Part of a small language model's weights: 2 heads of 128, 7054 steps.
Each number is 128 + 32 x the weight over its row's rms, rounded and kept within 0 to 255. Layers, rows and columns count from 0. Numbers have three digits each. The size before them is the row's rms in percent of the matrix's.

# layer 19 MLP gate, 704x256, rms 0.089, rows 448-484, columns 128-255
101:150128125134072127159102117112089144119069105162192074107112108177162120125110102147191138069124092170115103118165126157115199100093194159116107105137179082117116118169132112129117179078141106100113155089159132122131184181082126089115101095091145127155144143126181158093107115111111090165121144124176133144172098097111110147173083096145076091133146106168144116154145144148187117180110
100:132156138059178181087129203143123161127113157114129197131113094091111126089094107129153138191133148183060152158133128088131124191140169089170107134155151159178146119162079168120108141106200124116141058094112066110147153123119051140134102162149151149092124195101132151137062146137136084111088111162124105087092164129116189094152069158177087097125194118157114128122132153120120112155107
098:125146147146129134092180180092117091107081147107152046088154120108139100091097156166138153174136110142059086095143164152142000119056158080109131131134096121122167170136175032140150165091137126134118127127161136110109185170176126127115149197144118108080107102111098143111068144127094112129184151141095180072110116093076117103149121140109115166127124183175106108124116131061135137180108
100:106100139120152105061166089141098143137124109105148080147114076160154175135152127099127148091176115131147173106122052120130152118122105108156140204138199094113189095179124124164147124141070174104090163127130146130134145140129130112120133131157075157089042103119111124104142091147130123068116111149145109054158109094127138111134138107125166126157128016156136170084195104145107136116135
099:157123119168143117170174126152131093128097120103082142134162073157170150095137154095171175107076099112074121101157112188135097159123106161130089082150159091089161213088125120203145112120077179080165149156128111144097138101117114091158121115111134132119107222131124133162069144130153100105122089133116083108088112125171142149152117115160071160117097164184087127179076120124183143157102
096:092177102129109132166094158115076101155081115127184064114092116143148140077130112126095106110116160093128147111111108100090146133062127127036154156083148126135167141090151116088135135190094078165118102089135141084136122051179168126104181116131164142168131154202173084089143095120084082068110132115153090092154125068112154126066115154121135095111126160162113111116116116128089127183086
101:097178143127065149161158156114107104108098112148110089194110122125115130122115146123132081114133165087091166145133161128139089168085137139135135148174175152137126100128102109105130058142133142094121049167097092152091152125146123128208168192081020144143116145089133148103101053133151166160099156114175079140136129084147224192075173134216099167080091158124081136151063150131146108140158
100:150087114097150161115168119129113047100086079100145108097148162113123137113168172074162076113136122112057157122191191211107123129132174143140094133131164132140145117082163154112140154106181164146114092119148140096084167149130160133087103142126120107180116129069139139105125144083131137090099082104109154102053095134103111129095064143121149135091143132133136120165144113177107165161151
100:121140100096122084120159135086124126112075147091117128099080161187132157143132143136147071125125123144121128181114150142068103099114136133118111174157174161132145127078120132103103139169133078188125095086165061117105159155118139128130220145142156119107112103108179053121140103186151110132093122193171092119095155147138162143071098145094065077085095200059112138101164099135113165124126
100:163102117075147134117145111123091041122085123127219128100179125148147172107097115124142109199163123082128170149119079119066102073084073159106128136102177102144166129109159139088199096163167098205158121115172155120145157147165110097066147169103129162094087086159082121144146089153103139123148147115181122152111184106095220104133207110137080117114218125142169169137125128094143136170151
100:224118161115158174169142098157114076100107146131117133136160126100042124105155145184136133159134170121117146160152142089142145083101157107138105154107190171086112151146152165098129147180123119065158134182133150109141134094143117124079082101128101077150124134166100162123119115064088159117088148157138089078149122139130162093119139151105120102157127140117066087171161116138149133129125
100:130123125151155175170120110144113158105117102136158126087072110159128152065125116085146083139149090111090139159170143165195146149105087073153196144110139153131156104100125142113141157167098109161157180166074184121070116157153121092137154088131096163145091129111167136076103094148137156127128127127186130187126151127113155170193184099128118150138172153064102132101116125073123169140068
097:118106085142150149118112080134141122158080153131148119223115172045112124083146104095129102156130074154139123087077153112131053104095092104097129150131183157126158156137146110143126111191171170110096102118133097090121094131155103114156101163134148160097072150063145124133169068118153145142097147120188107115083100150141155102162160173094109156117092156158129044070137146105189164095138
095:125089129112113139145169110143155141146127133118144102104142140045102051135105188103131126156104123067177186084165135126095142204089143151125140141172199136142158102105072151124105102220132117146149126180144086039118065207143153095069130119187126104115124131150134101160133100175128164112102124124132143143081164105158094128145136113099116119101123072127164141154080160144078178160105
101:129071130102117122141127091091081141079122109123137100156137139167174106153171135108121157045148124079128087088154138081159092114112228102111154115179141141141167125132142059092118152108174157125137119095131077153124130109123070122113214119144159139144158126168124128129129069152162161106147122189140106088085130079164174134124147122164158119121172159124170140228143141122106108156142
099:187095130088131117186167149153101084123171128127143119197097148137155151137153160051105066128087165131116094176157159130124116130132107143140066060135179201080117144103207090144065160114227102115102117143090077164114159173163106151105079166143145129177151167113183161088081122061072067185135159135127166092139130135104149155085135146103134141098068139159070086164080108063154136150132
097:130137060166120115138146158116089088083097035068125133133090131101142159117144133096158088125105119116144223094120106208104149149116215121111144118121195114134147166124116155077135131139138118055166100153134155136158157156164155130124141165145160190129116116159097119136171116102110164113139116105094169152112116123161147156085111170124124097082080112135122189109086129114098100157092
095:132140087184118122150099108119116109150097156078099129200130094192135141149163146128102111118114185123124129186116217105141114079137116082191168161179166108115104108087102127104110162164105123102157122086116110134134099139149091142130176149193096177148167126139115113104121083138175108104145140150214108098149199167107094155112104159124095122104095153153164109058113146122139128145078
096:144141145086159070171124107103130157093128155122159170130118149066107057092118149182153111060112169097139074117161115120142069115091131176140156111167115147101192166144126103148101132143137066126134139105141080089077170132152114106153078142130138100136075177081109136170091170118146062115144133101161141122138204130117131134106140121078171111141128127163120129091129133100156121141119
095:120111135109116150137076161114108092120097131146138111162137143115140089181144157119117163154187109115103135126105136129144131133045228118118125135122164156123108085081150141120138103149129153084126182146118057078095170110141127113170146131187161120152138107109134207122095166110127129120090123181178087192127191096135133146121082118136081066187099128173167106150070102124153118169164
104:157122121090115142146141144098142091096079087141122102075137127141129134067101128179102134116174104104065125142161118117161133143082163052135132153082138163102152131120191105144138182113209117146113086123143149146164125119135125080105140152150101131147215137141109072096140135155063130122163138072114176063121128092111070169136159074170078122110112206105140135116148158104165123146150
094:130078152135139142067148122083097111135146117160133160077136142115133139100142069089107132118125139078149130167138168140178169122144159140196166132163154073129184122105134056167102170185160061200148066142163109080121117120150158138070168101185125137096082147162110097159136108132073137111066107134168086066099062115143088155134121132120125120135124183114133133110097120129109114141160
095:141066127115053154148133074142096095151123147132167151084127100106133102144128149173196089110140083109118048143161195131144163097163161129126109162126144200084156184156142170115109124103099074109082175086074159132094086117168151073105119085124124077105091173124142148063136142108168107135120163115159095106112119097136195088158192157176094091126120158162114087103167161083158140144125
099:171073093099106123100134136131126162173126115120176181109103092126168134116113143122100120111123074129139145118166176156106155130172120164161119164191176110105197072093091180120203142109130114152143161133117151138106168070029091149113149178100124116101098117094153109101175134129047094093143097151170152144094129147153148115137125137200096141092113178122104167138096038127170155126109
102:113147098100106146135140130154108134152071182105149182182172159130130157133214198131163067114151154150146100167113130122089112141112167155135092164172142100160132110138110122131168143119161141148205167133120122116086150187127113142101180197108157123124076083084146132126081149176079150194136087157095178161198085139137126105135082136168157130136100070153098212146073093096142135146120
097:135103159120091163114102122132103146143149164097113056169076091105180127137081119173074122056101072167169088142093132109128164119081123128178134150141156165127123124163096052166140155144114112172140143084109129086096083193160178174144120110141130088225087168103086096117158109121114117162129131146127123051106118107087152215131129179121138121132133105175142158085150149137175178113109
095:177159137112077099151105200146092101142074100099186141131118164126099152073141165159160053155149091117097117112198163145112088171126141166086092077188155139104130112201177195082178134173148134118115132141121130163130099143145166081085098096149096118094171124130159105134185127148108063165144114116126124125138087072156151103127140126117148132130047139189079172148168152064102119175105
103:151066134126146118081115154134088157179086125093179109115103152091124116154185147115103172105074135108080167112110146171145114134134136098166056137191138134135156098105137150125168137144112091132109150095172148108148098151128124162168136121127074147086127100110204074140154088109133117120099096153110114087109097098106094136177134135127145137182121124164084168067097069047100091125172
096:106104134138116138180135155078068187125101154074057129151098119148095156090079131120202139153086115133172113114133103138098082112095122126093149130160131118121137154135152181149085123192084169096143106154110071117113149156165085094124126132088171134094095094080153127124187140103151117115136140157078106140107123141151165122104130112139051159174086124149100149090121138134152095106130
102:107137104150154173187188147169040083100096167047189097136084139100144158136166158097153138148118141108100155113128117122100104141113140192153086095133107156155134087154126095114146067058123123141159125105074135058143093156125154128126120172166122087135171161121155178126076118139110097180131111174145165127134162079079154109106093126076126138150146133153115109155052162091164114131143
104:150138126081114138111074118087116160160107148163144099155131096132161138079150162105091132118148053148090109118121119122097158178118164078108140149078136134136108175186191104191088114177146115117139140121056127145158063123136142170118130163175131069160157124149136117108149128152106133137120130212122120130116136100128129155145143156109056100093130144134147085207117081133108153115102
093:094131130103146083144172094159090116160113148143162165150184085060110164134138120177120110171141161130109091149153114089157119132119115153152108160164145103155139122137114110109088133120187087115137144132151087122110071141149153131079133098134145100103107174095163220071114102145091120099103173134118152134050168070123142112176079189122156095142128108098163142145147151114125077120137
102:184082138074127140154214143137156039112163125123182116142088096163167172106105137162115121069131151165103106170131096156168143112143150150177094125113163139129144163079151145138124178113125138095114110170080139088109124195170119106071130155159148091121084080091110114105115135115124115119107155148165115153111142071125120101135115114178136137107103073162182121113090150107098087117172
102:113147166079087100148098158097112130122156099108178106175079127151112134045119141162098124123174145136110207173150102101154145134127162085149129179118174195143187085146073104191126158067132069089170112108171070101068094130153113093128139125137180125145074160104124109171154096148115132120098130122098126062105126117110179128102119133113151117125116121156155094134161149161122158169119
100:175123098123129098095163120166124149125067100118193147130068154179119152096117136099156143077156155119138096132138162162126120198098111164154130088163115127061083122128126198103122188178181084116112164152166130086112085190095118133116120096152101144151127196068143110119073135152126149141141135155171159073055125152097145107143093197127116116110150151087101162144117112113119140104104
098:133160142154114209156197168177150112155072120065182127096094179163154141060148121158127138135081124107104132145135091091115122071104159190139111103132124123093162080105116125078130139138154153187134132129140107130094161094208121043063111144097077080133099132151115148129165110139190053143144118116083119119174091134127168125102131072115117114153136140114117119097074139093103184144124
098:149130116117106126150100102163162132112081172109143128144118099179207135000118130160109118099149124134153139065113048067110162146084105097201111097103180126084137117107144123181079102119149106110142123195123088068069136100145083067103155079092105131136141133111142125167084088138045098145116116108178133103162115152135110152149131127165123117099149137085152158184123166131130091064099
# layer 19 MLP up, 704x256, rms 0.0892, rows 448-483, columns 128-255
107:117159150163120101171133150119133082094111111047101116144125146121120114141176168106102172148156086163186142097102181146135194121100129114151129136097122082109103159128069140119128163190166146148087099137126140121057130104124063141154052089061118123084113128125092114172075185199117220123190096114143204096092116171115160184153108159174082139131080151117139145070141085115187145136163
099:059158117190126118093186147100129129135169159167137125097135084168090103090123134125154082117137167140135160163133145159146097127105158150087107143084101166166093159115121127169123091134091143112093139148096109088136157175122141144140123107070166133155154081114071195145149139102129170161102120211093102116137147104046110127125101151113128154127151088131094113176124137119219168122110
099:139122142098118133157148156092143135123156103102151104115116074131107081171118097118092105127139172126084210158132103114188176146018113122141148132148080175108156135153135090158101132163172124135086080179165157126120124100132162168130144125161119200118110105137144106147116108121123139102156128081170094103067142130157089152081159127133134115128212065110152114145079081111135099122105
100:093170135119146129135076165153148128166169129127099169101140164107114087122167160232152137159092099109144209127153134167059135131136121138084120101167115125129123118105111193105102140114236148146125173128134145111114065077152169120095124061116163115100120117090152139021077152102109091199141102064068123133152177096187172126104096126093125148112128141123113181135082134103166176124119
099:126089081143120139120148162209102118122084161108132068116204086126162132132068141082129127121083135164095156131108114117125135139120192115105173110140085133100133105110142112172173168134129097133182139144055142174200137075101080129132130077124148131141115150120088098120098160106102122172167140114158169148142079084125117096088136150149088148099204091207102139118126170143111092109096
098:106177117126087147128092081139112136129129160142132174099072126135118080131096166085076095142115126121157130154145126166112168090107175119137087148141080099066167130116151170132146117103163121112140069195166139088139126175139149128181141092110144147172114126129135098157073118103080118142102169133089173126169075117132082133152116123124153146135119117160122175189086173118166085201113
098:121103074147073143109129095095164109118120128126139088080146221150073115133142137143062083112099179144187092157173134186145162093065159163148121133128121159123109145116131075136159104114139123118143138115110094160174122171102099139086133138088149133156140187116141168179157190189126128088201186152125101149101152151086087085182141106111119098116091139162157141111133136134119151180109
099:105121101146115119114133110111158109104157162209171165144112130123113140165110102112051148178123099082150141058138183142189159127123114158118126156150124165157114094098167138127152165108161117141098161066162099150064166113146182079116150130069162138139087122105161107112150170097137161058190121134155181120078115079094140111109155110109118152122096134177097149100110117150120163150143
102:135139111147181118168096153158120115125126144159130127141131140195158096129093115121141207169101180122107197107179151086088158219121134111098170123179117127121131070097155136128149162094103101089109178128090124166152129099122112059145208110171136165107122199147130100116150116179147138062124109151087120094138103127190165097096100082133108114142095118131106166148163119138140142132132
099:191146110174088145154154149100125133098161121143143105159153072134146149058149120154103147158061040175141144176138113179147131151065075084100155184104175168114127117119148111086167147121111093106120152161178157102112129154159103154103086210115172148099139122166083146157133147115136099135172152211156140146149102116147151099151118149170138153078145100100069112161155146089097089090153
100:156132151172088129126106124086127081148125122128161114069189123068160097147135129124134111125093132143109196133154137117149166148138133146101105194141123127073131185075134171102089218173166114154132122126105145168124094135097080176123218109080108180166101072141131128092121112153159107133153130140079076175085102135164132146132134109152118129103145080157161101144145170128155171133174
103:110101049108129098129141100048117166150167098160145112161118163248102130090117150081122078175142150114116113146125151160110169120154078113102120141104137111110125098075070095147166105119108115085184119134181118114149168141115041132135102088171157125098115172176155166127112112124146144163162148103104110135121175141122167093160185132132100147170124163087153135131079161140101102116114
097:149101122192121091151119152144043075179104084132055148068140153127134149098111077121125100146133163083209158122079171140151187153155144118070117107120075139133071147159115112160142122125128135105072082122071104160094149117130122121158165125166093125143157149164084128140146134098164068094139133187121152216152121116157097130128085126135136187177143151194081155142121084157108079165090
099:182145095156090089093124107116121083113114111119160114175146103117136056121064137130116167128151118115162109091127133096072115144042113129137073109156114115107165126167109070074109113171144142067118139082068134141101109128169121155173073179087186111141116144149178135114142101146129078097164126131118131098156113109133068120157144102122139174121077158158133111153127121168131137159154
104:122106152173049109122153184138123116129179097063126126164107144112138058112109113160157202084086147169120132103124080165106087074119072105147121090131125089147132094118108146198186064116154162130093092129117113179054137148128116112097125071101132123148112183150107103170179082078156125190110223157141097183137104126095120094072124122129088181168148084174154048121112111104046119110102
104:130103119107083199059180187140103197135092124129153130116138093152115151105112228123097132157101130143139171084141155124134138164094146078174125117150095137153145145095156098096055135130108165158135053132092170057108081154146094108156143077165138199113124144096139127053147079063140100127130098166154156133131123138144107170115126138135117151140114188097114141173116118129159125098105
094:151083128104119190127106117122150056139138172220146084121119132114038142121111152084110093120105161150173150132101173152141165121113093081133099141143157120132078124153166175158115115065086165141144132094182124077186160136119082113058100095128148035159113105099121125131163113081123108080202118111122120165105086121148156098125139139150089115063091133119176144083203102090144151124157
102:172156088092154106136089139161148097221064159103097105140117104083123138147106132136116127156112141119101127165153193065185073141139106134145105145126156136103127175096175136154100151157120095085102112142117104126074162197066083147158116100149180214044138096057074154108099075110133081085093157148119191184080104116145114158133120153129150152125102134148119119151140157125152079129156
099:098145132146145215097181126118128093078113123129130110076150158122120157152160097148155180202129127145134097066101127154124138140140167050138120140191175160108113124074137097174093121114179127078133115134111092106072079118073157069099103127089146133105157148106058174081109125159183137135138141111109082127048158132200125121164180089142151121089133179095116157155120109121148116180074
094:096118086107164142174137152134094172152113103092077140129136090151140133098110071146131095121153119094129088127075164067121112137156122139098110081139128048165118104159133129101095062173124109108123114039069147116142081047162144096124153097125101083152120165146121099138120092112195089114128169149153079159103136119077167128116180120168089145078086133131113122116130136135137221112123
099:141127107152145077072083184168161123087101121169085152096091133104131132115112110136182178126144123111104145111181182130174064154117080128114158093122072077166088153145030136129108156125110120082120153200139137126137153176121114116111151120145101122142116148115168028124127090148109141127135103128106133120117078136172098130184156147161119156154140044131124115122127172180120124143102
098:146076072097168130137084111161135109199115089122177129127067074153179127112153114139135114071123200113131078112140141201135139197128132089151097220144151136098180163128128159114060117130182056138141134134134088112129134114133163119184174137168135181144130097105173083121098119119150188141153109107195119148147095128158144145116093200141186152121126095148114166143150167121164092104164
097:128141102058061170165145138191112158160208146119071150099132153109109121086175139137109116146137175192115113160088091078178172124117144131167151150103115118161122106149182108108109111128110058136105126142174155089118124183082125096139171183215098167119129090135115113152150151121121100126136095101180131126150174133087154162133174208099143150110096150158105157109121153112076127149102
099:126139096109126161171152113196057073046093087134134104192109132126137115173152084163140125156051189121135201150080133107155092151111064144147096155144127107138099097082098132058092097157082074133099104135149109105125119140176175148153117134107145149176143135159102142165093091097166085148127161122171110137146104164082135187072113096108126128163165049086151143043138117141113082148093
101:178107169032073198088107151127115112134097123175143104157146090148118187139117134154120080154150061146119163152169126132141118150174096114092109163118107170135144113110072138140130138089096096112150192085171149090114154118154159125140121203156175129123161128101136089139086145157131121182115162082118181067124136136132163150109140180118098164112136122164169102119137174051117147160121
101:126112105166128100156139136158161138113118197151126118045123106117113094161150119183088152104095162123103152134173081136107115092171113188068144129089087131148101171177128135116146071138125122114160170104108143159113176174131077148121124126152131103111178137135099134138087178061161076145161207066163206150137139135122105145138114165073148197076078197133108142133116138159133112166084
100:117166155136152179092107159090157123108082135109192102119099110135095153097146114168123154106094089132098167151177191159193127120151125082147130143141149179117106111123089118126110081114111139120166166106049187163096139189121129149035166125097162134112092098037138159099107124111077157161155140118125133141118151096099151144117100157083153111161142138118119119113122107148093191103099
103:197081092139132178114130109121139121096109094106163165151127164109172062203160128175128154188114201142174183087120087133114114148053114116066140162106123083179126057131121141120129197164133113148161100141107123077102091168110120172158159112172026108172143167082135155092089096103172127133150146169123133164129117118111112131095157186140167113207109160120140100165110083175184140193147
101:191145193145139037117108146097155169104138137144178225081068141106157142146135089100148116144120090114103070136160092112068126157172133129148066144128138157104167180114160136164092126113136127139127100129052116132100151070147102098182172151145162128148197120133092135073103131117159114132019118135108153121102204100112082125118073177099118123133100088087101156169103115133087144184125
100:089044125154120123119081121150169097076148164146152126109136142203138129114149169176099076185136163166133154173187142134058130136132130136090168148101128139113141150103109120174150189161081063145168156119094145135104139086168148163113084109125159116180096125132129100099092140118124109126080137116128098078088118089152144154136213110126092115141158152080085121125145113196094159116146
103:087141230120113102110184096146151111103117118099136118108134097133072135119128133155124166108098111135127134120136108102081144158187111115092125160080098178127126100142088182114105149108152103133141114062131090126145138122106097177070098149115100117083128094124119100175109120128063152111174178107130115127124081121095194099179087171113104124127133163140182195114124130128127101119103
099:133190172150111104118096135141154097118123182133162147157115125163102123184119095132142180121136149132093082145111088172140102134172129099181104090095126134126107089088192124144212112149111186145085141154128146157143180140151061146078133160103145146131122190145067099171105158125148116125156173135149106131189027143154165094112097149102143137125126131106137182101087083134128153120081
096:153107120150112145084095141174108154104160147122136086121120150160115104146209107069115179153107187119118139121133156146169060097147152153164121111114149090173185161116103115127107099192152124106104074120094136178127066150147140087138191180155145108134139144134159155117081073089111127164138107134162111126127127120095149157047147133112153125161151151114143112104170150170104103127136
099:189127152106172146158138177158162138139138146117063119106115142136157141135145161160184070054083148129140121123147107095164143070156157084163131125101139130124097118167146092210168084133072131037093099178171103147110146118120101148129134157085129160160137196144159108132114121142106131194153145103106111104208125152085160049159118226152144139104137140147140159104156079069128155121170
100:197123133144107097145149144099154155148171155068120154125125090104097100109158081154051127094182040193056129173099135119130102123108158105109146144145126181107151154148125116093127175107074182152144075201108139155182164141117126162117146139182108091087154114103095178204088093124107105109087116133152147144155169147120120143160138121135114156150138104127166115119127103130113091128141
092:148147172125125172107102089134127155096157077092157159112191183120179111116120129161108104120146139142115139139105149165115160160097151106103155109100131141142112162138174109161149109178125119137075085150106127073111161171108104160145145078150109111137147132115110088132154077141105122063145144148102125198126161151112134173121165155126106124144113051106143154110136124127102163181098
# layer 19 MLP down (transposed), 704x256, rms 0.0859, rows 448-483, columns 128-255
107:116111139104137162164151053157116128127136163128151151058139104149084155052119155065128129162141130114147158048126113107125133133087115093158148156127148155095159136108112093137171113134146178079129162121171156144064082131135119141105137129158136113135103127123107068181130126166056061137126142143156095089126100156106118121132140156110079132097093091085138182146112177126103092171049
100:164099132094126168111186161147134038095137183199089142088142117128094145169114110183206143126135109136147122064102157103132125111160076133092137113183110146162123089131143126140143153187170166193184169110096114122123155147098154159068133142109180142132139114109129201145139105161189132173082147151123117139149166236111091107086095111099192124149111128086159144115138137150080133080130
100:155112131111114123143065105175138073155198101145188091086193120193137099097071083126123131147091158144155173165165102101141066140086111127139096098041070175156181130157146200052136122129154109118136108124112108113132104100125124088139124089102075187111140148114134089114127122154143117116118186151090119122143169072111149115094179127113119157102118160091121096162134119189142152151171
099:164147135111119157156104136169123188170113081120146132111083158148071087121178099070093170113057123142106165160109137139127143156098116125122135163099173095173168155109116082162067124081152132098079164116117171099125075118124130172053140083183081146120148160135133107096115130097110102151165114157097102120093119097141155123089147157157152143159087122135124073072086110038166180126074
100:129099131137156125127047133120166174135131085121088150130115091107153111112126143147071113196093077150150122150116156106133087076134142173132111133153141125186122163153111108126134126072103050155137111144085095103109119145099177155149123086060141127131171100121114090071106086100216100133101106183121137137140118119127087125120094089191095096135064152114117125138118122081072116172153
101:190088111165132092084104118091069124166092099144136134145177112055146122177166101167108191093119124155157088090107161085137140132125134160112111124165161174149188145099149181069173094111077071154112046105174142113149134100098085107131124168138085128125161113118130180107150137098159068083121148120170096091160123140022154173148059118089117174137178149158183138103171123068162144146088
098:159151137140147078133083099096159095190152115139146087143080136089142168110136160203132081141096110122138130148173155155111181105135112120102151100151136145119112132163119088138166164158124161183090179101164167167136170103099082104106099139125104133110117116123115156166061163109175156200101105158150089124109125144104142081150112145139161142146133165124077191116173137178144158103142
098:089114138084116121141066142125187128124141190131142124066118119149096142179082112129092079091122109126094119122133151106145109128136161158125095101133083099192128124165137078076105118036119130139187143134151154121163142091164102108137135143123105090177136136113161126111156112086162090161176188149135115134123123125134155161078127141138080096159109158121128122098156131064148169185168
104:120076179182114160154122149174216165183151135121123148102114143158112137091165110130112183123148115131129121084169130056135147112146156140063184129141150113077138068077095112123127155141120067114193120138108135175169109107104098186082168117166126139094165159166155202086121086079128087138143160101126160137180121141098159134132069124116123123107084202184122153169141121112132124124136
097:204159067137108180210125101118111130145139133102121124115157082118122187123130124103059181115176117089161159086171142134122128115147182164123135114088139111111103231119091089080136144168175149118082146158101075173076158144101105147108190129080115076109117109122155135141130151158125117186106106132149070139120148110076089139096161174108111052138093145081134174114184141134150104160089
102:097080096128100152148098138096137098139133171148182134117117132131073083082164166103117100177089083142131060152073123046126086098167098162185104092098090138123069097130138112150087119095100094157120161108148171132119063117098126166106161074096167168163090150065104077145124129086156146129117101114119124130135173162082130042132163168124164063125070100144109126074118112091098136170160
101:086094168116121099075178136148163094059158126089116150117181166111064102155130149100119115163106098128212107097093067139116118100171170187130180124152027108130125137126157122125143134182145138088151122143126057132121138072187136126140158146154165109103093074100115106133135065116103098120135130120165164129140088074091121151113149163158096089143128057112183150139161148156140167076137
101:096196169178084140087114101145132131099147124168157148119165092141161113090108154128100116137116143092142124120085131188154130120137106132132190115162070114087071100124106179114102121105130147180089140100124154139155099124107145145137188151107126122103133095224100100159112143160113120159122126140183089121173153158178164097127120117100084160139100101115086122142155115113115154112180
099:148157089118116111142125117077104116081106165084117101174094093173119167122093129112147098072099126145150151120149102140140131171115132102145173166111164089091132080172114115125128125129132141122130153114119149101161072059097175144109202140096120157130112131100105119121114109150184114118117107186143116119089150111152197180166152077156088118117127122132162142096097136150087132136171
104:120059083073123107126141101193155202093145165193141106176126115138168137171087141132127123124070055151161179079161188169128159166154104070131103158140119119076165128144110130156115076192176163093118155123133124140132139098148148121077142186124120133103105145104108119090164113145175117141137153099116149066177087118154102168146124155100174111205173132167080078131173135076071121158152
107:138125146123116124122090157112142094136090084139086136127129185153100080167189114117127183090102184095102170081217136066084074138093124161118113148083162138176115120104141152118117112152093123118105123127116102171164146120160078117164129155145133127129169107086117122082090097133103128107089156151091113115185102189108111195156101129169147144156144138150166162147177103079161093171130
094:106156155108191095151104115125157102178119068123080114172147115110150122087148140181140115142124137106127159181125069056177122118133069095156153115147191118082127129125111177145139134173114126140142096125146096102126137124185149158169141149166122076128168129108184107152084175123132100134097172120135078113108133141078193135153143166153078115178097132097081122173073113110148125110085
102:136152177143127103118125146177124125062118155124131130124077125123056155109131094182127041208130141114152142131102081145170173123134094111143142113114067111065151100145080096134153095120144109128114105066156114185161122193147089155089106100120103116180114141123164135130110111148116148158120120163110117100145139082188106120157141136096087104108142085138176124156124090105121127123161
100:155148142136129143088128129132116186080085153204138089118121135141129179107084201158161127154166097160152160192093152148180155157149120178155108120095186101147129062097099095130110099113052129179072165107105156122111171148102152128113154152092137058127145133150115124182128120097134132164135067082157174116136166085094144140151135156182138152114154088067110078109139166096110098105117
093:169149153134103148174178131139142127135131131131144149074137142133129158125172164111074082108140106128136102107113187136137093133103197139109104089126189156163102160070062111133100107096170117182127128132115140116123097127112141083129119133118119163096097152142089103138134200108167186120183113113104087106124187094165151156131132168118158089092111109142126141125121111071160109139071
101:148154117118122163125148180105086100146112149126164125089141142131155172102083174110107152123119116186157172198134142152115144116116170228120137074061143124157123198083090108097084123094132115159125153096102133163128132078124145151130114142141143145140158096143155096144132092135059150162090121090146080135100095128117148143103158103137162064101144151136123104121165207057128113186124
097:125105194155163159152152139128112122125131081138111163083158146176165138123127090117122127155138100106100151149075172107193111120152115130104133116128105108171107079124118119088165210135072117089120114138123123136142100148096123112197178157162052106144107116185101217246121121096129204120114137121179154131109089129117140114079156111117163138090168128140145119114101123167143089134159
096:117090119125198097121129106165079096127139102107172101125095097164148134189146144140106164129103137098079191113082108142090099105081149162078137206113100103143158149142086111125109151132170086124095178152142110183099115137127153172055116168078085132110184133097090105133135116130198108127156127169143186101067136204180115127121147147109139106107112161169124132140145121138145107090169
099:090070120142147156122076116172140109131141116128133133130112182125128133035148121142050158117073117199149135097098122073116189152129099135171131142121156115103146172138200153123153101144077119122141164139123139101079130132084076081139053124097108138150167067135125164128141131106149155178119096137112121108128142091114132130132089096107098136176099055136193076148140145127210124158077
100:119100159135155120167173146118055174092136095138152101128105135133141140190111102147145146140107116128096141161095150108132108178149074159117103149167156190128109146154120120129129105123158148112175101052089102087064108118109144090041234131017134172155136140131067163123150127088135126136038177101102120161086182125149109181130146161118102134110165134124126119103116161137110128145080
103:102090096082142118137147147108089153102148112110112135143151165061157135122205100144090159123144144145121147134128112051142118106119129079159167163099195115143156094107142161134109149062136125091114094070096106146078138135068143141118102143119122126114172166129109137073142118151134122109132137143139131126139149083084125109104159128130139125134170139164136146107112115152126146159150
098:136187137197127206069135107145118130112146126106108069124117159150187125124133079112153087104130061158088156082122100098118125121154087103146122188121084170090098122139147120150042134138124148130089118119116150115100124100160109128132095158108122085076139120185116087136109121143076108128155038092141182127151128158102149081134186143119157121128144139151084131133124084091143189142141
101:144061154166142142140196154185132077154138121187165101082146109147167153164113116099121088159071148168094140219089179137110197085113093171125119076074102125130115102124152126096108120148046106139141097104141112129123122130113079181135092172084135130106131151083128104160121074127102195077173142161188158124179088089111144116129149134129153122121092123150128125137128147115161116138126
100:137151139107179139165130110156094087066125153151166089155117058183069112216125089176108117118137158106151102113150101130156173102109117103106136196148112178100179147180147110173159183126082103072142128170150141116138128109118078120133143104095159122107090141182075150103104136106104169168124119118158136064132203107112119138109120142117178083153113127091117083094138115095059150096163
100:166135118145187079107125116164063113081142127183105116118109125149161179123171158169138153163188171096144134112116113112163100098162123126114149085070138149102113168187160133137105073171137138132150105078105115078119148084085112085102114144152111157112173191104137196064161139114175152131176196144136071145099134089118171144096135135179173158113128189143092116165176096118125114095129
111:151112121099130098159183115125118089141126119136139144152123120157147122122166137119110127107109128118129153134097162109131118124136150108133112198161174108105140091103112140137088124132137126130121105140132181091103128129107152129143255107114125114083096134123144149104104095124142145098081099107120096146121131118167129161152093106128000114126109128139114073111131125120109119110135
094:181092103142164110116113116125100140129131132074114176163110168044086090135123137108142139124121086137144109146155135113151118121149143096092130113128151149163135145139173054120147173139094127104133110125094127135094141103121121127113124148160163143109137104103110108102159104081084163166132095102101108138128126083113172164154065119130156095054134059163107141139157123054139095074168
096:136157150118197084109092134178107149132128129097120127112155115109092115122205114127145036159111130108160125126117105131152080123166128164149159106143141126113164145136106114105073091109113150116117118114126094161110124113161140118174121161187112119089122115149133141136088146140120155118127116113205154109076097118080168102101174139102158157051161133099105159183151143103182136081136
101:147112196091088110142167170149135147152109118128168084094110096170067136131123099118132137169101130081073159135159153154103079139107089145109118119079124068173142138074088106097141111128112148101131114064092112090123116135155150094161103138174123097164124017066171117107124113168094137095122152124171055171107155103181142111086151062142159070160101121111136174138146102098110164147137
101:102090118126149164113154138100126161140110140145109169101097095106165151110070180113100114088107136095127188107078142103159069199128125096127134141127093132141117116079143135155176148133190122170116148081136146182119138119139102158102147124137148108095155158134100138136085126120099148102130127175098061187114168108062186142159179089126083091136120134173145094082168178113148139123107
093:198118134073129057166200140165085110093113092128104125148066113159143127145101106096155180131131145079118082121134152179150089109082123137129158101112113079120099106090114103096162114165178143122121136120095137094118147096137116171119221195142103130129133128118095152116175128106177118155132134121125097153131109074146101123093147101150139180103138214105129067124131156106135158156149